python train.py --num_hidden_layers=8 --hidden_size=512 --num_attention_heads=8 --num_key_value_heads=4 --head_dim=64 --intermediate_size=2048 --vocab_size=8192 --hidden_act="gelu" --norm="layernorm" --norm_place="pre" --norm_eps=1e-05 --positions="alibi" --qk_norm=false --attn_scale=0.125 --bias="all" --tie_word_embeddings=true --parallel_block=false --extras=["capped logits"] --init="normal" --init_std_qkv=0.0145 --init_std_o=0.00363 --init_std_up=0.0145 --init_std_down=0.00363 --optimizer="muon_variant" --learning_rate=0.00993 --lr_mult_o=1.17 --beta1=0.9 --lr_head=0.00972 --max_grad_norm=0.5 --warmup_steps=200 --schedule="wsd" --decay_fraction=0.63 --decay_shape="sqrt" --final_lr_fraction=0.0 --batch_tokens=65536 --max_seq_len=384 --doc_mask=true --train_tokens=527400000 --max_steps=8048 --dataset="wikipedia_en"
Each number is 128 + 32 x the weight over the matrix's rms, rounded and kept within 0 to 255. Layers, rows and columns count from 0. Numbers have three digits each.

# layer 2 MLP up, 2048x512, rms 0.0743, rows 55-163, columns 0-127
126130115182136167123138131110177182110121148132080154103154092130113091139143105123155101086141102119097107169108094128144091094109119142137096077055124128114189150109124106132182160136106129181132083112115116121103130071099113128113114068113077137078148130175125125111095108156154108112152108152137086122081150110197102115145130093115158148192120151097124116137089143066149107189150
123154106131142133141129139196178132109169154162121119168121133181116137107125147105153133136158093139114112121137104169082147182110203104071120155153128119178129142125127107134104113126110124183162125201104179203118139130111127128174130141100134129116121116167145222096097122071176124090118138069137100161131111066138095109103112179114134122108110134116117171152124176120068112118118
092137137096106090119095147117109114181110150203111114134158144112128136148116153146125174173132099125115153146116144185087111157132121168132134142119129154111176076069137131144146093172093059139201120124134152106109119126104151105119180117130178056131162124103119186122102111136190099126120113117120115138112090063151189126136140118137098184108131131120111113083119109102160136124154
117103085098090134087142129130144148058091132139102090136139065075151148119079159148103154078079091148100123110137161058137160078107125086147140118088130125169120156139063060075113115153162124111118088120119128094114126135114140139144148123130117098082160142105119158134143121167150187145202126122179157128076129147114138171135140169101080107122129114134126117195126134156137135168140
140127121106140129113115126142160188112188140106114151122113092074083108158181155126090119147115191137071127111146114146180162138102124165198132115082101233068108135098106111096117106107065106149103051149173094053050128189159117128105165126144110122140097103120146150113139117146154110137121085124150143166150125112109146105096098133149176161147140153120082098151115105139069165177127
148125119146132105150108096161116111139221135167207107175157046153158160096121176100137129177166137179080164136155071146171166123145106147111180158155100114082084084179151019151164092134144081121131116083070166167085179156146091104101154169131124133160144171149197079083117171118119096087123136149112119151107155139125119206107086158120126156126118090132066157053108117174155138110181
104125065126116118122135135125118133137146157153091119170138134128061130088078168133160115150124077107107136149158114127136131181130148137131140120162151119120143138118153136124148131072116089201158151120115165127112112126103119157129123121096156126139108193089156078171070138107115087112079160155120141101146135083099179114155162094086139173113064112207142093106117129177144132126119
132124100060150140120182111166144127122136116115144094160133127123153139107133129139173125119141110135099093114111168083157128127087185103170101170149072095129093126191142150160094172176072133157098106121139064092120097041165100123124108120142118111128139153108067130109200157127120106151103152107107122114181117113085063087150139159186120112151172096183159127109146102113134175123112
112132085196180152106125171177117172096068063124157167168132108145102138139147061149170156131095136172131089135094083129148143135140172125125113145102123166077157135133100103087166197104133139155098138196159108087153151087081160126168094137165130174089141151170133187106085110110086115119104094120171103133099112197091161103103066109163130134107114151122170166111069145059137120087102
097100122140112174138124141111138195152117128164165109154111135105163195078074146152147165118085073142130069109180145150035176135129149153132128146087100193194218124170131144143137115084120148131109101111147155125108100131124110145126096121120122124147090146147107106183192174166178103115164106084170123117093159143110117105169138151102129156084091111167081134103104113155099134164100
141139136096117059115155145193115142139155124141183141099132175100143087114146114147159137074186096064176152194153119157097147105137072131117111178118153096100084125144129117140116130050123144155102179151144114081145133152110109074141156152102160106147206154127196084140164194178143138083087121069112091060178126150111158149098054100154190148167089151085158157094126094165101097090091
103120025157106137134168142083095215158127145161151138122190160170102154135094124117130147132097115113107187154064160089110096122071153196184158086106128120154138112110128154036077116157094136174132192135139126105141102087157122127135100120142104148136090097094129115090129156108156128155094065192157100030130172164169139109140120125131166088077179133036183154077143097125083075076117
169113099141164133155165167096089155177103172176146209128182135131148051122118113162094089113139164094130102161156109135156138108197121116126161153118046145186113101052102168142124109119134176156166155084097136163144196120147173078117150155151073142136142126161109151159136133031132091170104073134131146195124157137109130078088115135130196193159168150142127079094124086162168166154142
142158151161120174086051124164122096210146137100121120164078147189107174150081155161097087110129107112133155138126137158120123154149101138137148139077153129122123154044127079167124156090098146182098097116101073156117158164140115135132083127188101078098131094132143161130139173105101101113166082132099168184133083082131189155128129114173174118168161051086072147119132196113100164069086
132150106119144148158123110135202131147123123116106118146094133041109081045140107161123095119124080155153140110108100154127115143129123120157127159151121204140115079154030132214097133110103153135149105104134136147143162120144102131106179128116137112137159130140230163133164102121123155154135086141146123142067121186140102145154105133121089099161138119145162139104094179100123124136127
108114098141157124131182116092133136139178120168117145149109086127162185169087069218166104172139106101123121143114142141146128150136084123100134085143092110132142157139132057105133152098177083085125097190086105090103160142154177040117096114156114134150136147093169113122102104125130185069173136137105104184133147123146132100117162116117121105084145175133114186156126111133104140111163
171204134075109105088176126104063136170168167152255106134126154174116093166207190167168139167139123152110170162202131143186182098166127150105158127129120129115083147181175107148078098111115095141115145123189094154102099109133103080132118117126061192122146088124166134179094138111120130173172144095161111142116164143180094185096149092071182129147126172124176205075140124160092145224116
128104130146037120062138137082103148100133063104151149077167135095163111132135109227134105139105111197105182181055159128124126099075080090100156134133113072161072166107177124120120116148095030179109098116172094157139136179136094098122145123110183142064092164095146105224109224127129133198136128131131105130094209121114165110151142142075096070168127103102156072167109071152092197155195
127111102119108080130197100104154105070137135149122180142097085159106134106140128127180176132147114064084096147113177119195200115091128128086153150126138157066095141163086115063113132183131202194116091071113125122090099125131114178108106190072107136137076065112103145172144129161098143130096136146147123166133149141115161088094119182157103128094139181125120162135140169095112135083112
122091100125096118063169120111136127128127114140086176119129162131097128112113129154115180091120141108119161163140155131210161189170155070079105090074131088138213202130106143187151151197115108132118202070134139080101116170080136192137101117153090089144138173135078145188145126128108150137121135129054120047109074113060131146163140098165162116142111180103170142111120118164138164151129
146135077113059210171084128069076108097085051077129153133070137134140171128164211177125139140175104052139214122081250128142168154169110078123165210119095098137129050066138105102146133168128146123128122090206133103116154124134167080121137070177061092103138111041191138168206118148128166123135172098136188106131046179063102089132139203209118086146168169179174083065081115180110124115144
119133140155081120102158184156132103115136079180170156102142152125109129129126149248141053130163147073137094100100133175163099155140135196097167126094133125145075153109183122153212134101093117144120103133118171127145127136102082186119092105161134108108098120131145091195138117145151149117121145156118118126129099055167134125120097081094105112136111136129097069125145125147152109136083
166030150155097097140139033122153117153109175096138063115090018087219119123156094095109109165128106151164140143155164106081075148167178166099162169114114067079107120160173095138152133148090128121145192155107102114188166143192112136149104146179116097107080152132227184126177112117142151166126126100115107161151094123123148082164075057180102102136125152194165117139151150201096131047141
139116141162141123147177104089194125122115157183157096099119101113161161144147118128076111133073127068165056135135168152130115149094186055166130126112098111146134162111137088108155121134118133117099180149103146100151175114130203136126227110093106117170084187128082080140143152092132124158155074168143124162101095129108106131122126112133158158096155150092142133146161110117115173119102
125132141151119112107172126139136137136098107150101165114126171149159141119104098169115130084120125078110144150132109111078094111135098116158132160129131150102133088155118134161133154080164147110145134087129155143102106083178139129133164125098152119135178113172099143116128151078119096112142164103117096114190124140142069106105138135118180164167097103109184154087137100141135156136136
141156142130064103122141191146122116136136134097165154130141123129069163102126093137086127110121134119088115079090161091156169149092173115136165130139113116091134087146123156134102146103139121159125126168072142068102089073126108162139114160154140110132146135106121095167095118143148082175129142085131129132153156151100120112101117064128167166125153149103039144107119116131105144107156
106156105110145130150102110130113111061167147173118211166161184186134109155133142147155185169104102051132143116166080165106168081149112102081175137139149171094122104175083146130108112199097132117139148120145142104116161136160149176066125115144147095122119125099131110153166184084131129092129127184125109111126119153149156128135177158085122180166056096075162146139145092139133167111159
165128116122101129146118135142117098161115127161149108108113124115065163150100155148092193125187141100125079125099193111092146115103153115111135119137117146114118098186079117051200067102150154094124149064113106103138121147185129103162148192132133126158137136143083143124120151075078122155109155155147147149086121175108172161079144102076116101102098161104107122156146125127104083174119
170155097104065140137138165165159121189181145114126106153119146078121121155134121138081101102094087135112090165118163113128103078133111113232154117130133125110136186118210083167106140052106173146190149145092101141135119086079202119162129174148107149140171067130159161177148171135085145109148166090161141200126118106124154122178165181146109158068175182142051091111123101123124182149151
147111131175121169115103143117158179159146151133137119160115116080155157072145141130114145152197115141144207136140133118104143119079075154108121098158156133102094106104076065101135082121139121159078090123116149067121166098115160163103067154160122086153138164119149123098143063124107031196141133089187128095135149168170114108110090105110138060119095072123079114110096157105082127154145
106083146119077118108094134184142173101181102091109127099154152153202081151116139143152079152119119101102174109155228164114118107112165106230145180141135111108203139140124080151074182107157100148148143151190119190130228156179234060096107102119163152091061144162114093107144120071123081175142025185092151095135075098116145133135132126163112151191144191168101180120160110152126052109102
076094084091132149101141123149132092138121144098159140095165116149096114115097134132118111122145078152134118144067147101119084126124173132151162137127156119113128075121087147150099153149153145154115108125115114133034131094157144144133096144126128093141102116097143117135104140113132174147126120139145146130155174111143158161129133134173136115134062142123097119111159132107101105202128
110075122073131116184099155149140151166094146129112178095112127126150181152123127124120099108134144139108111108109158131162120117098147117127202112096144135122124136138111151150083137184137133154119120142147100117079169147183067140113140050142178170152119132143133140098071171136110075078056134098102154121147110107137109136118177139109104152145132084142134150098107087218136140153096
108129121149150176076124118093140119142097138107113148070102155143072124087133109162132206205148189105117158133153133154078087128095121104160094112135092103103163156117121149099104191053139136139142131107107055113155168131115123116108119150114129141121138105128104135157092103133137128149134098152166170087091117120098119065145169149142142132174143152159131112101112113082123136174097
128120080150085122124141120164122098088149119178206151133101069120148059130237166142091119120141160112098122202172161146148093091130118126165165111044080188124158099134175174162128130114084130129124166123174075143104106081131093128095102125101171154114106175152108112126094141182179181134152143106118157149150126119140165082128152123100104132130108156156045188087123128154202115118122
105077128147163046088108136161190105112087124135132194110113103202145166193191190093156140113156165148140126137162091107147066115116136194173088124103093134146128153120160124117135143154092154144099150088132109155137120141159130167094099126158165104110108093131130094074123174091146136123165151164162107188111181083130075085110083122135114074111072073114095154135144088009173182180202
156152103067114133115142057172146204106118135056189053038153069062108071139113158095180114136078115099126091109152179149120184138154173130175157130102170139128177081167106222121185075098127137141167125211084131124136170114154163146127092112124121098111104073101160097074139142165126124133162164159123080155118096076099131122111114102142227105155199099129156066097081255144136142113114
104120102101174194098073125122097171137124118103096133158161149153132159128113162131121212092097141086105161085076121114104070133121149128194101140114141060175142111104059147146104181118157117189138120120143142170096128134145119116133121108113218149132112134115106127162067098121153075204107116165095123139121164148089205083100142095052141115111116168116154178138133154103102081149156
185122110137104106133174120119116088132144125129197128111131079138146066116185119122097066137132113170132158097133165167061092120146108118093172133162055113088081098235092087197136118087205105108126081168144126092150108157104088175160128142133171170130140162144084139032103115175108117094107153087097135135175125150156114076125176153093118109184175157078073083136192162122158075140094
125107143128142122118118109124130118081092109106163102109116183138133150077142148115108138135101122146099143100039139108152154105110171122098110123168145148127215148053079123087078159148154158137129163180126157109087104155167126122101152116101139099152076131129137162135174126142144175139140122158135125131087125118118115122159173114172146164119129135111141131105135166122108142129181
161119090190100138071108078087153052164127113117141158126118150159128172141176169118125136076154120097073172132116167128165139188123159088176164144066118111113101162089164112198130153152085092105148039094166078159107138131099091133131121105125116073149109138120155116180144150124140113157139120087161130100132089076167105078025146116138136164154085116125090130129090115135171101172160
111129117146090097151098155112114106096092168129166126116121130141112106113064106107112164104132088106094147112096040135131135137176063137111121135100137138151105113143115129094096167149099144165149116149125140112057119086177129090133098119110138171090162122142107155121059117155159162202137124127150113137154178097091136116125108119104124137145133110140124143134116115132162151151099
107107143157147158125146134153125142121095119132146054148180165172104149138145091145167151141079109104179063141119109080155082095145147145130107125174144070140093164116080120104108101111153146097123128117138128121189191069102158137084085062135140157112129136137133146098166125086085096120145176118146139165056151067139147146135112141117156190123105158156144114144150137099068143177137
110169122159135144091166150119110172083138113131133142074073113179081114130097136143090114076092151107107117166074137121136109170138193137240105127170159117084117056124071109127117128174131184162101191125093051089156187128150095078112104125070149165153141123198212183156105106164057158174130157064153156140135073121132108127122180138130142095089083189087124131025130097117144125152151
141148100096084171154216127170126144103125120137102098156106101083166147167116101126119088132128083162177132088094142040073125181081120138221104089142155135109124067163051010142154070108159084092112090083147169162142108059106172086079084099191127125081164141091146134107148170135041124076082110077116170167145128133146077092048098063091131133148091119166143122172102162115141098132004
095101153165078174132103146136079196125136171122210115133163136121169195191123131132137122094149128163185090116159143104140111151103132131178088112114092100107147202164136136087118066134105116141105103118131085096168069157128129134149126183119102140104183126201140113163157103124076146157188103079093121135107102114104159167113083162136111086168145168161176093135069122128137135132102
145174113166152090132153167135147190138144109130134105171116143170176124178127137154117047064098097137126112162094150063134119140130099135098107103123191072139105099124146101113054161111222100143255088145135125135100138098158157090164092110109078142097130154076113170129094147142179136171139097092123134044077151149155138152155115067129122121122142138174181181140128111112098135137136
098150127107131152150141129110157122156092132095134125146111137105122143144137124151115141120144091143174132117139152111114135058122146181160099122157165098149156117063188120084084160128142104115121059137108043163161215124099136108139091176110137075165139136134112123144178102194144109129177117137121158132067096100140075157111118105077128087128198147081154118138128121193159113094133
102152062142129237104140076158091140138082101116095150097087084109149147095115135104092130201150163138170114169082157137108131076158175160122180125078113165085086203137164144158174192082131120165168186115070099096128125178108152136119187130066086091115103123067136168121154153092147068154116154098108222093137117151166123224164185157145159116112176025183168144131126089126144166149147
153120131084101086093213131098160086181103148102137149120140143105171168129118131034091134151078168096129145125092105140117094187097134133217077180155123173182074142108141164156027209127131113079118177166139029147116119159071185165178107130139135105147168090175087170166167194089127161110149174102140158081073093109157161108141130112091168175174119145157096118074126061110146119130117
171162123118141116116122203125170034148110124159087093104143086039134127111147090112108125132140134147108134165132124084091177021168110113151140134131131138106146138121103144167125089092142152071167101177138094116096135143081058092117081160058070156142092199120181149120102118148124173134088160043166169083158095209142149066153144120140219112139137099132164091122053097133144100126138
142099155104085129184147140127200084083143128155100113091114105105163130137155111118128142134138189156058119145134124175106084195103147124130179119087141127129074133149134149149106102188094143139116123138099098114119157106131080116133063075119112118111138120073163235123092184115110108158103154085082140061100161105104129132104164146095072118143154114113136170113086116119137069142092
127124161120118140151120152191143168086152095149096125157126111113175141078111093112183135086137171167165110116140113133119136138147142130137122103120122144150102143111121064124092122140152118120076150101132149179166192072117175168068124087139115157113118116187122126127139136192190103147135175117143104144116153097074122096135161145167108154086114156156097111110128109134070147108155
153099061138094156154106123129161128119158163081125130156091170136097084087174112115103128056138120086122110138102117136174124142152102139138094218121108141102109086156111147081152127123190094158134121083126142089076142142086132126115137126126139104118153094143136195099116152102126092142083109132115148179102158099076090105101162125129127114132126142203156133129107121131163102164134
161105105150094086122149119081074206190107113169094110133075159167151129081148094116130117096108134081091163113109086131164127095059074127089169074107040120169078090107123064157123065120156112118117113112117086144052081119168118125146165145159122109180128107108194077174162169164111162155131157186126179103094160141099189115135040119149116060133115067157051154143054114098128128081113
155098129140059126087076119152174151161058149050086105120121085058136067163188154166129121118146086139109071177108109112156098166117129080154091138126141116152086145160088125177140070210164135153133109080098157123078129130108150130146154140074115170103139094137144134142124061128154114174124040176075126053181200057132177124151134114124104117141115071092143187166160168124124076129126
152157177090125129157138151091111115128067115092149105134191088146150155073131149130102102105143135177100140153087156107122080162111108100194090113072132181160137203126115116084135164099093178120122141134121117171149083111073094164129133130152076170133068133134083140120085147094178098165093101155115160107185181125120077126112151116112116110174127104141159083155210173131099110113141
103062160205084155141187125125165120114182140108150160169137136108070201152157077136117113145118164112207143070126077107116163150108114131121123098115075103115107177079159132183109141103117160119133116089161139129157111184126183143126109115120150171125195125121158130143090184097146132160149054137189092124066145147099146137117129152113169148132109118097142089126059118102134105148133
106097139125064091136144207106177136109100098179121190142125040125172105100089091158095162112084157182155091120157140132152122186022056181102159086080148116143181121112115157097111121146145139047133125160133125159195165151074118097145107102131147168180119129227131089113068075108128105111135096116114157119095148131052146125137113117129155117091164096096111088115114134151169060056139
165088146114098194128123124210101155157224174164088092127129189133128070174163075183197140077083124052131149123099112123084110140103151181161108098115118133120118105088131161095118082128156043118092137122175146097125166142129043141183166155100154190179109170061172081139077188133130141193130102112118186150129120113099113124110141107188184148130154079132103127063127139053126079111173
057113120106107154225166116169088129168121148115183194162164096147123172125113137112088125133195121128158131111100098093145152137147145087159126162088173112067118118155191114137086170166183145134131134117136143088105152154183039070091187143115082170119061134250139146146089152209144120154091115128165104119111117089067105097188102172149115087110092154089162202087114149186127118058173
176138152085180082132130131123118059123192092115145059193136191109117127122087102135077178113198126088115110136160101114126172090094162170115161162083077087076130086134112103128094188120102166134136141128100080156088131061141169177054087156150140171125212153120130107123094155081107135141115094100156137043100110142127153180113090089127204200217127143105169155124092200114098149139124
131055129131150102112107152115093187152148127146186156098112166095136116141061178139127102129100135098145118115064165100157122116123172142117059110097076131084151109112138096128120097141107170108114155147102087144036122107178172148046157043105145131135120104113137139112028131140131107160132161089124161108159108152127062140178097154114156118150182136118123116163111112175123161116145
165144118113088130132135109116159115142107077153136158109111162146115154197154116146148116169177104151127097115132139172188124168120141122120132139129152120148086129110078131137128156171162157086134129038165136112171114140119136106078132099106188142173126129140076086119155176180148137089162151060153137117148193113121137154190050113079120188155161143159066075188121117130173130193095
140117156187142180119148159125100149180143129087126219112097151119151127149177104165122130081140171051103055081095118152121089037103102165176142152129105119139144149158148149074116139152159152096140112081106139116161113146191134133144110147101099151099135086115116142163152117082127138127088153138146142164104113160133075147146159132066110092179124130201151180184137124112080095116068
148008161181053160150166129135150162098144123152124164129186187110082148152071107124118144095123142096128141129197156117174111149137130132069128149144111143104144121103078127097069112174143178139142145224122129120165108081162119139160093057139102123137144121118083152177096122104153070086127122070113151168139054120139140125079056125150099119142117111105133110105176165124099139108164
144097101115073136113209096121102175103075105091120123124110085162110185163089112125151094101179170182124112166132154131153109113127129154101090105151107131092146150155124150165145137155118124161164171135155122119136133092111110125137110122175106104139142104155146106131157180139117111132106138162108121116123103144138180109124102121113100143164152072133171151145102148162088105131109
202181118101109120134190155121183180101151118140130125109061127110148119138123096110108070100070078160121059151139126056146153122155119143141109098138120094115214114082097099137078122194175116144148124124084156060158133125144114086098123114117125160167089101110193164155080141167234179125114068142110115075176108114135117062116197106126105086131146137129127153108108081097137109154163
097122128094100154158106111109177141151158102121120141147168152075107151138137127123097160082119179114131114132193162175150188083115111162144086123141180109099081060154172107100081068143148148163126129104182111156096124151100156130128093161145085103085147122153150111137092164081105151196176152113104180134088106160116102116209166119110166069143094148092142144138101151137130152130140
160097131154111132176127124127109116120118138110158128129138092147178125117136140109111112153161154126179147101125098053169093141146127143085135161093063197117124076162124122192067126149150106104129069081120113125132103137188142122158115166129073151160127142145194167119103092136118134122140188139110130158201125107133136149143130092141074127108102158096098141118117075148182148146086
144100119125109165135152159137156119125131140106096091142102162117121083113154115143153154129143179111099128150144077139156093100137174072067133083106159085151142152205162086120135137149126142126128116112170046103128085166191164107116129106025089137132108080130131071139126104137101155084155088126068097172060102143084101106131100068097152039162107136117092124109093127068136120114145
088086118145101072110121122124128120091125120122117141141212107142161132100080112119133137136114109144169174102131123132144116073169173139120124113102119115171130124167137139153136143175116155121134133175143086162112163140135138139131135120157142146126111128126131103126021116142163155182115155145121168151083119085139136120146092099147114114158111124166170113150157115149154112133150
044096144147139167048104135104101126107142103180080148188093083085096178102120097063100188107084141145132080186129151075110105144106130193160111148154153142124158133190070157075176117091158106128067099125189150100188157134136088150095173161155116119125133151076163154099191133175141128133134113129059171114088174112114146146159116070103111129093143145120149175050123100133183119120145
095108145129156139156108099139116128096099087120119104111091110150144170151139128132176136136137141075101139134105163112112142155152117139118138176119136137157172105123131131111086129172101098125122111176117151137109128104155075120097121149141131132121157145132133126153135116117145157125141151141104136143116177122160127137137159159115173156137101145109113116136118136131106120111141
094115085099143117161180155122144143159126130121162170116168048061197132117070143064143113074146099090123133074112108139141145163137142077061133144113126120086125184135123165096112097090130108129100133095121163126108125129105126174085177077162132130153166150130089110123163150149190104117125125081120121161119158164158063182152119132157074098113157137090177111151138136154116129149095
104087162125221177123085090070167103146156175088142097157140074160129175106086136129108167084171131136122089158131134113127150081110124151113155121115086193167132149118088132217126126079156099113133127124118150134130151117126189165108173136101124121127114089136095112081150116142111155092161142116118132140096128096104144088101159173098110098115054146157117121150104144124148180162137
138079151142080120150156110157105126125090205134157103092095160151145163116121149164115151125111104142132117124123158120108173131163133152114155132087099168089181062143127109161104190131089144159192112162114070139140118159106116149105107144118159070133107135146103137139151129103228113160178098126142120143114172109117122112129124128081123155164169099146053129084127133162117124111133
159168097085103146132166119117146095090131127145117146106185156100128110024103112134134120106105080135156078121127087144118083158129187118087172132121137107145128113089107156168137093132120167131094138133145152131143158141130144122126097146142167089138129104169145164124141166135132168115098115117128080152133115121136137124163108139125140130140137107179143114186097123132201115149118
048078125125105138097096143156161160181115167131065089125097102096192134172086099195090154111139118110123128095148149095080121141099143144098117146111169132084122090128114095148179097102139133107189134132098124137101085180171195141180084090158189066104150109078159081148095122125128142072170163075148142156138113103114152098119079174088140149130128138143138158105165183165102018141167
162148159158091120140120135135099147136133094176162095130133028126149107109125110149148092077099092172147153098149114097061086104142185141209162109104100140097120107218128110129112116129160127160099125123128152130162126121120134175112104142158115111117152110098111141097190059134133104157076054082100126145114150115143102118123112098082099196130176131078137129135186121191103188194174
141130148128113143148178127200146124130134073150154089131168108140165155149116100147126159121157168152113117127142132130142119145110151170140153115197148129136135095058116097130091156153137137125146167125106129165172152141105133094151139140154221138092068143140165136103136196072149185172111167076091185102155154105095149117124166118130136126124090105095165112134159127045125121177140
146159155138078158056124091124131152193060173117126184078110062073127123078141167139125145140086137224131160148205147072121171124120175163096144156148112159150159104160092164141128090129213157127147090109160086129124136136148105180135148195147143047135088131107120135092142215114119157108134144161147125124107143123170153164126133111184152109133159094136145119116121132103158058109109
127154168120078106115144118149158136151098142131122110172129150171186126143096141088118135152116101048119142106101169151135121109162195160124089173194150111091114046129117094087129138143114125122126122156072105146066146066135113073164137131050116106157145140112131084106122171131142099100131148118114166116091144108168195171121115116125114132139120118126095163111067113119171129087104
152094106058087153165083118152033098194122139118147219142059091115137138117187120119145124131147161188127165137113135035091079144121080218109109104171151116095111124190122121133084104086158184192134127137072150083151115149104129228145117165189149120165137160076157154141139129090152134097134112166126101074121066134121058094118125086183143152109141090090135095046166108119149166149122
156171120120118117080078107135099132156111169194119105153139173146126142098129145127108105142063113124062142099137153134082181147170066148141130125132080150139110132098140110110160157083179126093122100119131040136104126193098156106158112084128123144129117128134145111187126152080163117148127129118114142144113146137062122106131135092146157163098118156103152108139157117153107121057072
117147087161135088138081163125086148127127062154123155180169143146181102084149083154106156101140103192136129118087126128120132100107132163119092150149148138116157112134191092101197114153116181107169063145127073095143130132119153154109164081104114119142103100117142181101136107134117089147168083071128172061165157098123151093073117089102220080085152107109119205075139103093192116132126
132107124160143140144116119109160115121123140131095102121079135097140142157188143128105115160091119077126101145122141098119134107169133164106122166144148119069112136131151102095175140123164090075153160127095140150028143049099116140092124118174143139144172133141139130117092169160133134100165135109072111081103144094116174116150145081156116150083160149120148153119053095123185146063126
088156184098122101117110165105174020140117090144132198109177138146117079159107098103130119124206109047161144119056129117095158117159165126179130183150169100153129106135143177109124146133139105134198090155071147125187132142147168143111176098126118120177130114135101037142125052132119079162160123090124158122099165110118124117121171134111100103127117087088084116103125087144132165089122
125165099087141146127145145145145108138122104126105119143123185011149117105137136155111130187121151187232096096139120090161093125118092148134104124138135147124154134172103153153136139120181077145101182071169109193107180088097153136139158079109086123115102128146132142162104120138114082124116135142107181109140123034085068113151184097145161145084178162074150061083136079125118101152071
111132098196120143096125108176155135139189107113129155150147147110130106136122142095131146145091104120163103156125147150157144097109153173172172160137104121115133129123142112127126095111102149167088160128177125156149128172181072126153117180112141045136163204082148101172145164132100156123080108122114094103128111154153118138134153186122095115125144080097132084119148123112122119128147
122197185128106173182077116097145148187116081221121184134151182114101169108071159145095061137125111155087154113128142165137179097125189117121106063058130137148109142105141031107105097216114171148125146144157088147147119165127097162082159133179137094145162097079120099255143179054095121164175157118086083154185132140190196106150136106144140097119128122103135081159162154081078155175116
197142110131117188131105167139099132189165159095146161135138110132090113154085134183107134151174122105166121112124153155123112081129117085092179185149126114148142191129070175095127132088098145203154136160131156195141071120138054052107126139100122138130106124063113115165172111084124128166095150155102183122099110050096083141068095114149139168108098108179170183112087101110172096138067
145181101119088058106099138089171136126191098179154029105062090167144136074118133127156132113192220146144083139105118132110134086155173098180099121134086116088137098114167144148144136108088065119115145191120111134108138159161085175120101158068123102116086135144152157116196146146119135147115098147100035129104098082167159103109125140110117122170107082112145111131178078057113138110092
152128121126135114121081204078139170149072126142142143166160130073131155087108152143172105201075096173124115150100121154141135062162123107181169139132108207146169123092151175131103161115107155171086130123149131113140111127113133131128081168071161102137115163111125187148164136129114159131134148127109109093136144122145163108132126171162142137103122116185105129079121155052134130099131
172119118072095103143108124144125127098082079127169088094115090137145121112135102155155119132204139220204138120133134129079129147113095184094122118170141098126119104127088116068114119107156164120165121140116167086152119083067099104106162130170133128100101178081113137080084091143105098143096139128090138099116165099108154159145147186082096187089100148131128159106138114087187054121182
129177106153119152106108153135160170153144122093159085179075100109132129120138134169134105120117093158146079228157059178158114128163127126076151099143150145168119147178154124146179146079174112172147120158081173094190108070094161155080162094108095146106129155155182139107206117167099104136067137126146120169149174136163073142139133182122124148134118178111212169058138116116176092128119
115121102177132140119095134146132145128085146132186196106153120102142128160150116152126090111116139054166105138072102148140142120170080081126120150163146111060109138131096191097152167134093103087134157128113123192112127053101191153144060162142100055158096162134163165142124109106121183101086173078185128170175142146072155143123129135179160089139181116068125129184053100124109170108103
143131096174155151049138041117196109126151121169119186165157106064096093170079139076139178138091119154093090141122185116138122131127188114123137167136127196197088118137088085095151146133137136066121128118188090116122095113087084136085138178117096149127082169125089163122089124129061106116086116146108093105124136138180122179123142124146203157116099136130156155131095170143168144107134
106150115120123116134123153101145124117207068134165144102181136185152100131138160097090132153087162154154122120183149121140097176132106075171159124123112154128142130124064163148117205156114076072168150106118121097113125143161151075103111114133135127196124145114088099183188140110184148098120171108121153106108189206129142097138027076091191136142095129158183133078093127165136108163098
100143150107167113127204145071114143108149142120132106152128069141130131178101072120132122115111143124140173113149159147101163119118165108152134136142134159102162145119118142129100133084207064123138145139139176159104167155196138152084106146103099169129156121122140139142179128131114144089097107183141123165115138157127137144140082126098155122095103108123114169148127159077079153127099
133066165147117086164144134146145149102144146119099150095138149145120126117111103124107125120073135120130157146144122154125109127139166154127113208134128141177132098140129159125069062130102090137122172139111185144093045126031146080141148109133109128132130092102140154152140116124089167133158107144094138130138097143127117065129124136139186106097124147109160093136147178138122119132164
163144133111147147123155127134186139095106156142141138111113134093116106101189167127099121140114142125111084125116137134142189138144138143104107175121140103096123109123142054119143112183118120110138154142115140146164188129147145122095101096103188187100135122117090145150136114121139123149183152112153129113125119140148123160128123146186141122089143126124128165189126125129150138236177
093043112142129088166097143169112141174112127189093139136144122117141107157097155122135057070105113125107136165099171137131115147188184077155155125124107142186113117189107172176099173129152110134084124165160124186097131054150245128106114122097097106080117220142146191164140113117167132175087107109187101151091177135119145147179094157150153131164099126160102105071137123070110155072138
088195151110075115143143173170150160138162131107169121133111113102140108070105136155071130127154130148103122169132180111137122107117118125149149090146140130138116115159121080157137117068213108118180151098134149153114094162122129169171112096169098053132148106120129078113166071121157101143087088131154161055115121089170155144122078117155236158100103137123190141103157133144141117127051
125148154152137100130096166107133156111119114136143096123179122140146201104216128174130087172103120143134112126145134149072121197134127118116079113155122082101153151106188086131086153081100172130094119139116139097137087164119210085121119125111092101113165098163151145105107118113109113170133081141138050098042127087096092098147158127165103082112112155194144110104095117128090147167161
152116072130118109122128200077179136204166152141064188085127138111136109122148065088124140167102101106223146192159066174142144078135075150137113101129163156078182121085081106143144134110086092105100129124114102164146159138080138095159154199118174178135092131160079060130097111132109157148147118130092166116161156104108134125117133125138160191119205136130055157098085124082091083121072
093110112154154154075183107132111130129101136122128119156122100126132163084183169067150157096094150120141102074163130141133132166154159154099135109114084122101120160159163103119140150168113121126162129080147092101117118098068095161092162141112150189096085125167124133113106125118142124147176020190154101157139132129128086161160154169124217179104155185140116105090097138146112177154074
112174129123073137126135124104149095145140153095168171108133078148148099097110092174080196161082153114090086135117105105176054079139138163123107212149112105127144116106176132157119114112147131103135068059127091195119122132114138158116123155106116130123146126128129132168130118170113108126103114153128153096184075154103141104145156103177096155108144169142192136114111153106120170095100
190120092176191111152116138145153102131082170068140144133121115131107082132062194106136148140140106135121129148113175155150129114118116095124136132135135107166108123109105117139135168114130106150147095101132109134137144144117186102110094135148150138101116163154118095132145104113150064141150127113144119120153190112090110112135121132106098157119139081163106134165117137136151085167129